From a checkpoint of a small transformer trained on Wikipedia.
Architecture: LayerNorm before each block, no biases in attention or MLP, untied embeddings.
Each number is 500 + 50 x the weight over its row's rms, rounded and kept within 0 to 999. Layers, rows and columns count from 0. Numbers have three digits each. The size before them is the row's rms in percent of the matrix's.

# up: layer 6 MLP up, 1024x256, rms 0.107, rows 417-516, columns 64-127
# down: layer 6 MLP down (transposed), 1024x256, rms 0.16, rows 417-516, columns 64-127
up417 094:560505471538498415452392520577465578508471418436516523564474515464519495459546519535502589442486437454570419477430524576426474483410460448491472447449579472500541470535556455548498529497499554
down417 098:501513561564416514495576464523434556489503493501534652548377476454535568521546469484473478522492511566481461474423510521507477575466496548539504598626427472527508549434505547489513505581490557
up418 114:547539477451495437528469463464505499530532522526545429623464461502484502443538550536528389573593559450469624436533506452504577452551518630538471465501494464589506519509472563561532457522560530
down418 113:488396502528477486548487448438512479481558515553458562513504438482495684529447613594476492439505460486541484488478455488558589586497534515500443514503503457451558443575483450526495472499585418
up419 086:520540476510523464487448646510482470542418458548481520457513413527542524467565442539523481525467439381500491424498483507491446427486574476558540423437567558482444488503546375500520456546465617
down419 085:412495591536515492483394557499448512532434556452510410515519407482513482451493474457460457488481461513433471482496398443590535478488484616466502553517513530507619526490499514422540416471436489
up420 104:463414571515529511552509536464511462575495544581500454440492551531535484472494519502478453537502581528531570518511460539521488474354567465510490460514539478569477480531526498516580492481612446
down420 106:620482517395473544493459530487516413580498452536476560570515394485559498475475569368396531503546459520494530550385544562547513511480449494513493469543553516615437404512595588521432580458484560
up421 095:497442519440493509550487463494570589410535548502487521491595501534559436583502489395511505490539600494491567526477527491544416512530504579545523499390414564503489457548405493529460397450505521
down421 091:463503508433424470495502464571500478479600507633431404574469447434575440456613526515528480484449540412540452566497394369506525529483482484458526532442400434542521525428474481542467486433440547
up422 109:501558405525508474525470539425517499527422551521460527549534464486567458504535565490533492418472471548427409536578490509553433513506403539536450488406424495421483422485555510489547509517559495
down422 115:503451482526565525489510469460455459498422461417420531412521486562454491510497546498497593530526555609507580457519570490497493536539445489514476456503558440436428560437560513488610490502468540
up423 098:499626531535490540509441426487522399585501368581514477514420534490521527479528472491542458479506526473557527478479556520517530402497474466545452423510470397583454379499519549469477429477481472
down423 093:407528539531463549482547491529441459497376499454448505463515474554478525461489448550458487496523487525440464543482501503494405467605527599467449525443501470521496507445592493488568516562451446
up424 098:516494432525454546423554470412485418486561542477555565382434526484467428593475546519483495462416487504459527499517546559553481456533512441578464514469421572532548534523439428476515555577535462
down424 108:469446546499477543455480462562469522492588534496513559472454555536549465459495500473518490534491513429499599527512497449450583546520516444468489472471422582590538521486515511532505568495552472
up425 098:514494456485482481549468510508527541491522511425622537511542478487420525471412542546520435445504480471443502594472509519529454473524475598470530457494536554525561535538433543455526553553507488
down425 106:510439509442452452580588379529408595534497523499489602496551490468537458611452549526539560555507427594449528510464548493534406430549522432555492504503610500572503502537606427417527482452480488
up426 110:481547515553478521442532500492510542516533409504539551567483481490475518437509575464525510394511613508520608443570573458495466522447494515421490487452452560505608497428632583497472550550381593
down426 106:447568535433495588448474508496499494446530472428409512548567510486598549436437402540477393479478529530411533566486566506511455574570503522487486515502524484467570465461429466494506494571490474
up427 099:467528533477545506528446481428604355513487457446612578469531529557460554547467481558461545513542597497542488540629499574497506614527518497462517613480579436488511394519491553428481535515562436
down427 100:460531438560533476420592469552534561486546576524425438464518410521497504546419521517495498508614513567505533451481549540452450513509516460553528513453516435446548580507465564450610377514509611
up428 093:522533549424520495488503518495590421529504522481527521517559477556512540492590458521404534597396559482509504510513457499445475493464444564478502549485526451421500435492492538479520511422561563
down428 091:446465483444542469556529495412450572589431496511517497341451432454555570539541539431494556406557556456494559532452436508489579550556529507525447490420447465487442495505492560507519539474436442
up429 112:467588415488458477426428460519519530479588464462408531464573491549527506451516459480565519436450470378448485452581462577551491411448501555491366512510534515493531576505502491537483526602576418
down429 109:533500518473570506536473573570451517493492538563487455478412517508499523496542499402423439581468460472553502522512452458495504512505623548544482519536542528514532468528530543455406561467471483
up430 094:466401483461405508577455427514497473543539498496571454552562521481457390464538561505494473481497543533398432491435497490497469501441579434521533465508603515570526560498504400445563484592571472
down430 101:524555461478572394456447482534471438465484491523444524372456498573490485410425489481388417529519510494503505460534498432497580560468495503519474470579383576585549643403523464568477420522562496
up431 102:480554503526528457590383445582485533464428445477500455555431415502466433476499473489537506581508512480430506539550507533472531462547447462469536511510533508477414472442467476517536498528551510
down431 100:543499528515551473471505436475469567416485496482522611516537487534448509507539452448495486576495588483539535589498501556494438440390456515601461421429504537545418526530510557552538556431528618
up432 088:499511447507452507593493488421472548426522452435458628546567466428470575474423495466536499419510419482563462435523408514518570532551489576543493526502500484481512517483392502471468555439476453
down432 083:516463526458570455457478494541567491591517467533499446479487493578427463461436541592566535591416518479466510528545551606471481491471521405384530543469504546478544527503600559513549477571502521
up433 111:497580443552445482443509498546565513536435540415560529503555557488479419507507417536439445486465579444506559547493518453549550468480528471437529491377484518528499596628494545505542527518438515
down433 111:441605498557521511473507490564402577512474472491487481484429509417575397439570556514518529626442517471434508540557552450500514493477477493519537432338472462500523559581595588487488513477442560
up434 093:485520359624475516461496530537511567413517559421570500494549467506538502458478487540463426369504458483528522521535541502551515458555415556514513502553428502507524537451469568537580482461496502
down434 099:564503524565471491503548536463547486460469591424545549504547566453508483577439509448468610478464508546514482458500455445507578451505497525479430458407444475537511494579453507419479442500555520
up435 093:486439458445494514477607550473507430560510511538472490448552616522484534504563571513499453467523382532444462583543460427592450459436436504431463423603555504446485598533530570532542560530554539
down435 096:518506588517504497485440457476531508434438497475557520546532453535460597416573449573492473537528564497566595497583525453618305510504527415486503498469432459491513416504576475478527512446476408
up436 095:480501515577562612426524514486563489564403540504618434548505461553495483532509517536498529492490570540421489552580468643369569533465454638614537570524455443499376468489416505515599540511460544
down436 102:463472510468499486473506575560474555600429545549537463475468507462453465547464510503481512615537532418463461442491445518542529477567467586521521453472465545535472579537513594535550554546522433
up437 099:545454570501476486495453572444526447516508489530475494509478521527482540435440454504484387587501443561583500482612464568494504576446476537526546551547476513430514511457506527578494468480504510
down437 099:421499493545585552500486405470475477523625489598503457534464526448439505477553524469455455472601522553609375482600467523468514517575469548495437468487509468539398467567532486404419495427558542
up438 113:426525493513474478542443503454543417500566484450521529537502492448514521482505526449470666516532423491497418440539519517469462557509477514439513440528472512537534560542383433503482556497514519
down438 095:618422535553529525602555392473474507471506531500484422479619568620509568520502423556543470436490581495499454558467506556506508674510536445500517456481560470543559440451514564528521494541526535
up439 110:494613473467470471440517523422484442614545506493489389445483468473505486617520498566496475518544478456416519446547520520508534418532527475526465499484522476482535485434556467547538518454480365
down439 116:439569556439517561513473496538432544488477387478493471507433563504473515530542560488512512476499527443463458510538555527498479517400459585461541460460543512522528430493642550412551565504558449
up440 103:450527455507515567442483515445558506510455517484540489468543472438478536418531570453481584468479499486544494420575530471524458361485428500566564496464473425467469537480536431486511554539450554
down440 100:476440475484511443450523442492479480478506509512505542598459440625479527489513581559519502399454525508468459580427484545529405573410530581496405604520494583587540462491485564548558428470480453
up441 095:469597435442529522502489560459498449510471464511514548517478600532416418477558473512494493461434518507574444470484565605406517516491464507486447553535593569466471569545379506415442518509459549
down441 099:427419492522348547531609610433498451469542489522485501475537580449508526488545560441508440469515368564467460534517432490537603445413408522485570530512526453511523549485542544539522502442551492
up442 108:415467602481515455442511450464496548479478542498564415510481521560468450442453458478419516453522590532439507530482568516517500491504494531588518495500550438411462428581514486524578471441511542
down442 111:502551433478529497472464523385417474453550539511548519461474459466541590530590523438454492435515489519486473534545539559481451448530523405487523509521419488443445488516398520544427503576477466
up443 103:549425513382513516469488483451581478507485536469475489507535430571625398480430579511399542465493578559494510544531479616492472539510545598504430466563473448483514418586498591551475582482570486
down443 106:486490406461537542474401497508522542485606514484532560451540470523441547463521514554454487568477464502380510530517501509489459484375474487440488519523500416527452493475480552516508500483587454
up444 094:489487496543567449525450572443544527494482514457456601542487510550582532441524496463425492489455524466503498514476491483485519455503562490532427435505473533460451577460431544578456504521421500
down444 097:515513509516511423440610438389407512479433539567487546385454525489551493534488522496460471460525614510492618484478457437556550414456548424458451441479538499586479531541494521467527470492558453
up445 085:468512419523517497526504552481593406492426451504505594488500542507500513442558673510504495472457469438527444432503511518474510556467495585481535516434458388444426486504523532504559580536620564
down445 088:456513604568495547559492428528419528663466532553469528487458525433536532585523512428581442446486454518518528604562516564455540576559546448482527558483532570517420442485525386572523462465463511
up446 094:512575557481445374473444512508537459493540498515515536541562465531505531523597401517397543424460612495474503502637562545471483520487547587577474428506510481511504521457421538646575487574522420
down446 103:555537492461475478508543477521545547370486555579499474500405641522433425531531498528508495535542472504528572498517537512548509477459396540493589527429469500534424589566539574475475535429533513
up447 093:469600495489436635539460510474477499549608563505598515514477455404563566461477495439503452391493548415522533481524549515456495423418504425407484517488606485470499544555504486458520516565464457
down447 097:479527503551594534476482476573510506513463552506502481425529514492597505520523410494434448578485499531414465593519413462627467535445530482629493495551483482580448490482582538490526450469504485
up448 092:369499499557563484469620550422458540432453377528465482585533456463414531456467494453435508466486463517450488507509510513442524552477402518493502480556471576449413542493534559479434375529531530
down448 094:472503522446488518522486540454448447432479461505501516432440442499459503561451442529429467493528495484388543431622555556547582566494483454512533530519478473553513532530526438494526492627498476
up449 095:474370515495495470519513542484444626456612427491477438533514527421548544450516559506514558468476545504563491453580459555459494446552527502579487434432485533485457466452520430450495581513538512
down449 094:496517489520520539526508468496492475555490508504519542432468548479410466567624577491527524529544518517393540501442484446468512524486457385509509556459509581358455365461525573542548495478500523
up450 097:536526460494473466447515549503418545483542579513529519495553557546504462444461539533573479534496489400597560476551514416551493444474564471520469436510495503482528445487467552542473506513506464
down450 102:428486480516583412459482480561515549492464541516566428617491446395404426472527507514535550469563533561446505489509556491540465519488456521570495463482545497462482583517544468503460468468509510
up451 109:473532531513580524531446586520490572413522545578519518567483521554476549517456411424483503421554616513458511508550475482504493446455510463508493571533425409484539515503437532583499451589557469
down451 107:549547524491531515453521539454509453454449565572527516461520594474500545414518440532485541412444532528565457579514572611569547574514506540575450435579429426486417532552475444517574558506523428
up452 096:542489534530466533507505517454575641550512537528503531442395424504526506442506443513458504473532558517546516555467466535384608540418516607436503550504536470531463505488579474544566525456486498
down452 099:526431509489470469476590462566450564428507392531442448470535471464581456503533418462562469506581562458518573588459507534528453449480530484452540599471508508422487451515443515533510570471572529
up453 097:460527471535465471594566499502453518491423569493456487448502522477438450509618539518485464574454491519426488544499364499427532519475485438470480519435430377584522583547463628530508525498478509
down453 096:557508518560465529595568467531505493383459495586534531465455520386472476456567515431485474552524512549476492500517463403526483538453589616493501416457468607572399587446554563531534512497489433
up454 118:500486639455461490471541475496508489481499564502554426490523558565467498548466599591464442455650511477484474462575489533503489546464505507467488500478534466463553459531486504516434498527512524
down454 115:470451582520485542539487602533543553602553464450506492565484472486449566427407490525527522511531552496544627468516393468488610581479473459492446508534434540541499509465481464497484464591543393
up455 103:390489392582554489454465440449491522439511526482527467440466552572512414541568551474508541428439496479584525470456528447507552519380486520461567563456468529477469405527580433471596571498508574
down455 098:464497510459489581483532543591530490498572457491448493516474482488510503470582570533525512524541456488523467461492595450567437621573450543499469536405491460550492549516492501571539505498474509
up456 105:499538479431519519560459533508463533611440654440518501510559532582533474529441492498449434392449547525500443578482476521588406522445569525520493479474545447547514592577383423427536467420459510
down456 118:543480449470447518477487515513472555491586425522463573489570483476499536564481516523506471516498499472523519520475453448534514489562513491512508570576346468564496566507406450473590439559534403
up457 093:523501460582437524585490449503535550362396520539488496518428512457492498349465476542556512537584507534505444480507438540432509554460474461557585517493517455551583490550483613496491560544553537
down457 087:526503560494590454498481438562518488489624496415505576563459534458505568532492543407513410533457530469484457561471464507601499497555422452516525520514537563479464543535565493531542471511518470
up458 097:493457546642485489488511539531540543495464559498487514550474540507501497525547528472502567486481588500541548472534491587492593530600476420486522521473537493478449431502624512459550566445460476
down458 091:491470618555456453629565443495520545617514471434485467574539507567562481518435527513492397511494447535498486599425534507480425466499421479477466586483485462467480522407427551525568452505505505
up459 108:458464485499435484486430487434455546546545487535510417522490583416575384495491527416491530604531503494544528490529569521534478479474439547513489476454449525487530522433435520521496469521517472
down459 106:553475484440429419436531465457475583489559621478538545514434516542560546507527509474527585483561485519447506509390509432471478491432528542390485445544562472472417482525536504438458452442478538
up460 091:486434435552562539488458511429483691430412514526460410396494484499504414536471515480584416420458541526492570413484456544460453407511478372490497441573466553513548461458573481532424491582560588
down460 081:440494491509512490485529517556533410310453552530517514519547514498552518498557523493400521537501475558504512527558523436549445475513487517473455511428473531519466432551508566486555560487565436
up461 093:589543398469535484490522472546508463397493465493533496484566537501507491499527527582401451511550481453498464535557513501451421543454517611530564431503542473399472474499533444455550519519505490
down461 096:465444518424431422487511573540540459514485564534495482564553449526537508411480502526510479463458554600538496511479633517527511510495500585497541474445513464506501452506492463495535476561517450
up462 112:459505476453508489460510543459467595428543440600470509433565521478560474470380472478539509548550456466578550545482494449534504490500424532435471435395498500578496621537611594475518511511507480
down462 103:506527501499430439538401490463475529514400428508549494538528538566563506578479579503527493461478428498510516424508568496509451449552444415445514545555435493504502530496483491490508475486526515
up463 108:477399467519489479499549461487513492543447484458519509506525560508478495485580444479516530481491493493521484441460483545475501594562481520510403497542564451535534488519491475443641592420503519
down463 111:568539597506613549453511521528563498466574458503480441548535374517502475510427430409527553486482503536576524537474625399494420552568528467631420503500474462536467459506518447591469474527446502
up464 085:475522486453424499552450481524572550449482566553472523488504547509465476453472508475543502544530560475585485421456529494554455535491498460447447463508515484394601546492567494463601487570512581
down464 084:508487469519535451570491421551559513538498471436466499427504506516456522455438562582529442541428498579481473430497467425594475485519448510611510609557524491528501538441497522473361589570483561
up465 108:539518485476531461487475468483510531448524544448435435538499537497490521462539467454483460495507394530565537480493523550511597551499419543487583573491535472411460497468465431440458575477568570
down465 108:543434400484560516547485530615513454511437540527481515488567532477466559453478413505396535527548421497521532470550512544451458518465572572542538499462512502464458506435534572488478583499448538
up466 103:514506493573454457438482459602537420493669524547534482483436511605578474525549521518560563486501485466480582497545539451523509466488486539506544441589469521498523419549441431469479455500491586
down466 096:523469484539463511488527552505521513508478466566460499412496436563434512465395489480489487486582576484601531515485452451514458570551501607503488483399487474593581561531545430533541561449492413
up467 107:504453554471509369566542480529578525494434440589506470490486445450532571549472600484580490533544489540590519515518494522474473505511515496569523483458356571531537446547473462494501520499479547
down467 113:405460485513538518455423616408418539534541475430537522523571558565400504521483524562639456564412406488465515471444511449490451525535481500487529466461469473509556447481518457489559508482465493
up468 101:531515491400439456534480479585502495509568578547470469459517497450489450511512484518599455530566418546447501511608459515476471499531465531559523548544549543410577555553580507522501515526477470
down468 106:459455495526420445419484505557463532526483469548481441551466489445566525486507553523487420497406516442515479509457496511496504568486492529426546465554505495503481521521492579511510562391603514
up469 108:385505572454419516440547426475513471595469507571538512498537512527489514483419536358505541537437512437443477568562462443491555580491502459475475413605446482541537485501541490523551482567432564
down469 105:456478586561496414546529484576469564509579481540531534553508470404555580420458476497452537426477476447391499482521513477528470427462534598552538485488437477420494484478475558502441446482482486
up470 107:590493448444457549496486519522468603522435386423489450414535554508457413489511505464501549624485440533522585498458567412407509455476453538488476466484494521550555472414510488508427488439500472
down470 101:562504495536391462455496576488517496527424499465499484505505593532506436527508542539462422535515501504497557490488447488459510438471538496554392490518477467482440464477527574529511558440495491
up471 118:445521466441477561448568582532530630550572481460521438473525579510455442456418504458528518453505534590507464537603596535482488592485516519490466497417455463464533555530494472466468508466529488
down471 123:549476508472471543532468454478428494479474560498504475517502463441522490529577581488629477484497535475509473450460567481500538540486513448470497461482470439489478485580510482547492462494539588
up472 097:440572556466602625518528500451484517514541525518509420492500487522501464454537513438467566470386517481483473528484491520456470516459548496450453574453500478459553601478390574464494542508544515
down472 099:547486444558463519509453418506542474409515449462484428495460463502585474530505424481471506468475516491432536541479440458525511475497541386528561481464477473450511470503474474489530558472530494
up473 091:458509491536383574464545609464507532435578481428512472530480524550522490591446532434554487599549470522609464509474497496456541577491406585441648440413586514508500429504435523536431475488587595
down473 093:521475483576523513548520427560484495497573516468486426481442518444457499500531492481569435526470498489539379497469551421523454470572562505423527546475541517450469427476477484546519537530527496
up474 111:555582500479474411441490521589431528545457553475441459445455561559466521457543568432508503457392471427504480493497598511507559432502557412516561503622567511424538498516472466467508489460500443
down474 105:373507560440494579502502520495561541474459456448547392468466522454565444469496468515534548458463449528493450490548564412529564478376497418548493535533575501438435450507452596474638495540521537
up475 089:472558561431522507443452495492525562427438565461459439496504486533506434565516449493396507465505504529645474519481591523538590455490489475498518573585533498531485455579565519420494446516474466
down475 084:512520544404545504460513596438488498444406552452455479450457553571483558509482517542495498461526418518413593568502588502613522535508472542414576529567457576521485517501475450564540478602490477
up476 131:487476477462561504577558425473513479584502474493485493519521481443527525491506597462503646510614523500480535540531428538510564574530514507418446509511513518481551565504492539628477516530498624
down476 133:588582507525554480559466544485457570462512513623464464519531497400509496496547487499581519502536578448428480533444517478552522495510546446461470535527528513497530491430551513542485462519490444
up477 099:494544457524504471489543463508587453498517502471537499445526488452497472561525440411512401518492420442490499583583461471415495543487512502500499438523384555511568477532482450474572492486576472
down477 095:526511492462486593457441440516537448451526476518505506523625492531534530508512466506554443527484584498451604517452549530587490462480491504459499572481560423374449509447527506432534479578428533
up478 102:462413431453524461461526506508460496450506653555463530498449543518545458526488402540487622430479492402477554534486444472441537527453533505460488490560581496496429472454465433382558459413508407
down478 112:533563598562530352590496470497473449430450531465545547543486359552472382459371439499548495503535528438448542498586502484576426526528568540478473520464584479489485473530485460491455533506478549
up479 102:519558461512553591566563493508496477508497498451493540481468534524483466482493486510546524547407490426473550543536532453438443472453524419499436527531561437530455454570503410506479527470547564
down479 097:547511397432557443483499475474467548530513472493608482519415553497433585543493525563514446560617484495468538562521406522549458511487475514504522533418501526437554597523527476456485524568438453
up480 093:509488489579526523530517469468440439541509457487544462503526594465611504445455504567455474437571582553492462551546595530428382520502538521497437464526522441562467448456621513553563509378563538
down480 088:582364503471511532482501462448428486543578566454467468492474529478517536501495489458515535575455444483616476484548578522486488421436648493456461473531607475474578516480339537533452547481579504
up481 109:446479434504529594478468475472516625539508569596530460381492493516436537490489507494457602488598514427546445531496538574368458512447396522571490493565464431451487412488507542513534541505601471
down481 111:544575400496461540455463487428429462500434520465529390549556465593451507574469480519504519521562422443546571447497509447458445508517485532477493408546525504508503494477466523560535438549465395
up482 096:546614559466474565583509507500515552504446474471482511466437541530477462519363479463501478596490582439575445452464546476466503522481472521521533498474552446540586575498492560550471496539463539
down482 089:446451505534486450542504484526494544469432527513543478525523453493434506460606521566495476484500499506429521551526468514466463407500598509525475465450517558544539434482457444484470576505586506
up483 095:544503478481567463512577503429522407556509487490458459455470515418482601469532460538509590490572537516444483410489432457539473531453557531454527513414551496526422428518570517535545526594574471
down483 100:514503524385473523479555498530476520488640418481481460509442511453458559467548458444474439479479485459498486546545425478502487398439508429564476459479439532500579525540470403486487500571500473
up484 093:530475484491466470519514469540432471433502462493485480385592519512451481450407451525531412502544521611495647591513492395467545474422562528555468487485480513515640526489520453500548533458445528
down484 100:484544464496488510609524535517506568548463438521503457614437358397515488507511484527553498508566545476556487466478557461484538444535477544462475494516431498475537410467498472526565483599487440
up485 110:459512484450478593446503482504440601526464526560534531485579576631428507396451488480465444455424493468580539449565478441526568556495550589569482597584489476577527401464494504576497471578483542
down485 109:446548499485493550565539540415463468536407462494606547540493397495547495542540539567542461558539511608545476482395568503579446514520573482469401435471452506440426515567525528457471537569448531
up486 103:599474524479503576544395448405582560333394479563526546482525516506538569487671510464512557434477481479406483427550485496428515475511510547563493537445530512569400483528533466522480488393553471
down486 100:399477576417572451536482525544528538454553415465479465478524452523580577496514550495477556506469522478560533566541479499470496523476503561396463581558501583441534494462479504478517482482543480
up487 106:578497536590506520549495496547626610527442519405618471509531471511521484496542474436448484477526410590529491508574509661474552536439564512497410424511491478534533517431532607528650455463494510
down487 114:484491543603491562505430491449469387489515570488555468561483564563403472533546497503577440529583482519501428499488518433450415485392553497483503468450531473400402454412525490491501520431509420
up488 098:516361475531462470400437468462526388510496456520593425475486554535479464499515510558517494457479450387516568468547572512576506533438442598571510407468443533497455537571446484440444576543487417
down488 094:537638512487516511453531584529543498460532555597483477528535458468476494472481530455502528490522479526485508410548502446396521518482463398543481519501540448534460479424497495550558539435333429
up489 112:535516464518519505483493546458513502520492492446412522569555474505497441621405560551431545418474485591586536501529533561530557495459488477532446414446547532526489498451433531502559516393559487
down489 110:501488507451431407566577468480469443522514463522449579476479476445520503593515540521505590459490433405538570462451501466440408487516518425502546406471476582462484504493445455430478486489554525
up490 096:502556521495526561438486532565489500501525480508591542504466570558515497461466483483467501591539556489518545516540466519506504505577522496510469485505464513528456499451445521483496555524507508
down490 097:512487543322470468453460449479548474617424552512523483513453481471505530514480532457502525529475549524565498599441475499421429514522467595550491472426436522392491511434392460470509521581420594
up491 106:597490577491549530556482463465566634441472601556501525506621495517464484520539513541529461475615576502484508423491493456506480438512460508469420434549516484534430556502525549584476461449494517
down491 105:447468481574530515560409416414518424449459549475532490431459493546492506463481431356345467571478510442503485462464493506624583448495554505486536524498484519502438464485563433567524521537486473
up492 102:573458468501566497525574466525412400535525416469532517517496618414507479486431623478474459536470459523573504576525442484466428497512592506515398445535524550517565429448481504549533518460466433
down492 100:508523520487466475480462517572477491511519474591432526332424468480471456456452431525533474565470432514476612430468484502497576442495390535485607438410512511547442531506491479574517456500539508
up493 108:488528573522596463409522567508394503503434502565467469519599499512476499390509488434484510548397520491623471413518594477532472534445480490535496499497471511504570497493457439493495551516418486
down493 109:566551527492595467475496503504430456514504493429493439542501515548551487543410535519476508508468379434444493514482540503506388536494467552487506410468518484532563462553491515496495441494471480
up494 083:548508597457540527442472441458532431496411608468526504418479522496469499489425547507514503505519455532499434586568563502547540591536533515583521541479461496433489527459548439490414563423499530
down494 083:480517522544457481568461440507550486462477414521427471559532522517461404493389478474509483557547565544569385512546485446531508572480434474479504476395498476632488466507470469553528510527482460
up495 097:619451454548463483455476399405549547556492506513529486465451470392479580522502530468523553449396569498440426485594488552482592475423533466465366437492428479516444540533525511468415531495504454
down495 105:512591493438507437490477496548507522542507555501502413537513512583456540518557535376548390559460484500435505622524481520523446538511451438419516573423620409493586511500524528536635496437486497
up496 103:481464511486511385478458544579551498491534402418413537482587492454507571445466459429525394464470473500474494563452531485485584436475429570456534519463442476473480434484532483407551434409527558
down496 098:424523544553535418546539582544459527493505471492601445543614552464500525523448503588492553425578482408396483597439473535563499504576570494507451498395513494474482459500556508480499481478499473
up497 088:425491478518538435473483465428529531576627438530547484461583543545570498391415505415472498531514513484606483477537487501439495415510487505439578446508443569421466519504487508493506508559444474
down497 084:517512562472570491539560452540471474488480487428522431411492569518418535532620463459676480482485646507493541456455459571525536529447496488482433555527464397504529506469447472482489403524609519
up498 105:487374477558429459484519485561526547477439479454517476642435493429571396420479489501485488481511489540437539461523521541506470462471495435573478547523564465562459513450478435495597534432496478
down498 111:560443470516505502563437549591403462465502452492488539487429492475473519476567575464551501521500500426584476422523557535477530426405542423560508546593502558572481504431507558500518429508521556
up499 094:455444571519451516464452460558522459491443490477484568508408513538514575514537443551434494477486478542584449476467464486470450633497514425535451570469553475566493495482515513569538489389477458
down499 088:548406435464493539535477530555485428461496478394503479430469527560473441527455512464485522457550545471521423431437477526503556482485502508543487624425459482474353500508508523464487463533542421
up500 080:567482457513511424481464578526529521451453445524580536542483447521523505439467620477514536528495550494638527448509296511540520423558534492622543471469526608502485551520590511479496502489481444
down500 068:517502460478468536567508552384584616483614544432480533534515545493438429542489436467512550472534545580490495513527616461447471549466388469434408546508432397471524550520517515446501491452519524
up501 110:522410520484493530585538558516498536491454514581536462457446538581584465500585486528526486512480473572505442570586525594514529538534543627511415522517507495455493489425491444468530486519537497
down501 121:451484523505548486525490540464523432547538465451457407577558495481522538513465558553459483510457609550438379438474529504486546546523462438548499516537557367511460555486499558406491522423541463
up502 103:514485476547460465466517562386520349533524491525482407501519466470638579529460435553531505523545516618550561461529466479488503515452540486489481485464515451556481468521473538475522453491553539
down502 104:444411543498528451531506508487465562540455411478440558451509562439405543432513497461549472457432497427488474559564553550551562472459452556453446485520449503607527476524611537456551531492521510
up503 104:499522477374524564440490428492461616632487536466522534503453514453443497525548522504503562528479491497495509491501508424520491535481615508555577481502515548553478519498490393488533523496523604
down503 102:474511522492426586502514493615510404424466523449462539561516489521531457439446501462495502525534427434529527591598477478501487452528412562515497493478550398451528403504563602490536548517548446
up504 100:583482420534453483481511566510549471571453410553515561499614527509441548487495479494505410456459484507531456507542502506487503476558440535482503530501540412534549484557529548464551553570514505
down504 100:574374559501471548602548477580569487483441438533498543482429479492496405456510494470532416474511498580539497588508534449486536551516494488456506554436577505477456591505514444533521497490539515
up505 108:586557481471560589494387559537569523513555555581565431525487512492498498555555463466493451543501513547544527516523466513483481473431523502486496480572509555517514461552495559436528520528464475
down505 121:442513551521551557462442556544564505463541473590498483487475438498551455501486473578454518570487497579510499568413498424497488485598532509462548542468594443468471532440487487482511435448448510
up506 094:531478501461517402501548421431497480536446513517521517471447606521607503379476476479543440454557467557494560482529573442510536567500513552512584509488408448470473568516533476512473485597412543
down506 096:557503435476497535473463529571536468576436493530479462493420455487428556582547543550453508535583577498555593575468446509540511526560457482565519536531516511538463552417445499558575507508483493
up507 112:532445497481527521447465509491498583538574525418610523436492539470549504446476487526456543443592525359424588590485452568443466489506581628478559428524474523469471469509569523418494534485511452
down507 118:487434490506462409580453517459619438516528549421548502431457473491533463524489469502508573491481500456473406452498463544442527553436464491556466508494409509553559532462526502445495465540615525
up508 095:545578501542498455518470462521524546456506520441526570477424589469501486477456446505490592505492512532464524507492446519432467466453504640522558496420464483460527549509463555510521475527476595
down508 098:581520482513431502393471480382596478469498491456564526565480429464415513470587440423538516429578576481481573484406443501529485509453443479548494509510491452484430542468519440488525419606570462
up509 096:554556503567564471491429508539517490489513488489455543561444475446537509464536581510439542537483505510476504521552640505504524394490534504447492477509481532570537491546441581436423484446533469
down509 089:486460422506448503510586440496500552454531389490570545485507476526555522553410552588454470515510506566445578528437529434469554548405509426508384481552406492486566526477485504562471505459454486
up510 101:518519472477506608497529555468484436467578556469481451511620530509573465428578495494360520580535455548510517482543495528504489501537527492457484402529559399483523475567584516559547519429542481
down510 093:597529435480491478548523445464565494490485549550500555487536452415527525571518526437520525566595590489566484471473563543501561484478454520478530552433511532480519539497471452556540531465475588
up511 097:525518470613473473499547515453464538535432460492459474528467476527467457515441419611494451525397522521466506396494541493484593506491505539488514470566485567568518553472368556402479511439538574
down511 095:503526564532498519431503571478548492459429510562465427440428420514451459521505501522516462617453519562493546533522494550504489499466439484522503434546446516485525523507449448451491464465473493
up512 101:547442548509536479559394501419501384596464471477486625487520530495506453534487526507465526457510474550537532542529527520388522543481493517440498521467511504480534546417577543416501570489379539
down512 097:596463495499592518491439373445335504547527514531578545491565428469584539604446410562479435578500530573419477485512444517510419582452461409483432484425443455540550497460596529493486535537433564
up513 098:498561404480479561434386510453525422491549521467501507532549410489565428579541553554505488501564475496427447563457583505453577524469459427481497500523440448522455483460425586479499514457575506
down513 102:455511589492533553534455481537542448503507521462594434489517503542603526648435565408497443505460508525502458442460546549493545493462505532473552415463596499505539510555554476457500448476435378
up514 096:428557438555531468498480462577559561494483578488484537497519441521529489543439469514460521467464528517503424579569417543496463525480462452475439400481427441466453551389489561477465517511567534
down514 100:468545508461491426529459446581555540442506492454542452473650485560540529433528463546470508507481496442510502485590480553562457459411612454378574446509490534425391437542551461458493435468499488
up515 093:482521448492480409469448474513552465455547492567520503439473543504490552514493498504546387458462445524534520507490496462525613489522432604533502473500560503434514483494514537478454471422460486
down515 096:456378481527441413501469529547487497497482500550630600541648523472444437526474475431549470473472533490564478457436558430569464495499494533439429537598450576427513443497431464493464549483485481
up516 103:535498478462515557551396482522461573403546578488504446526489502513489449445492547464446494604389473485488524396493516505428413547475531391445431480535508408442377514598545504546516473407465470
down516 099:403571578423479474521467491537489404473466490420437470444458545512442543535469498459516566436553434496486492552526445551494643544438495411561515446448524490520510557527421411503505572488452506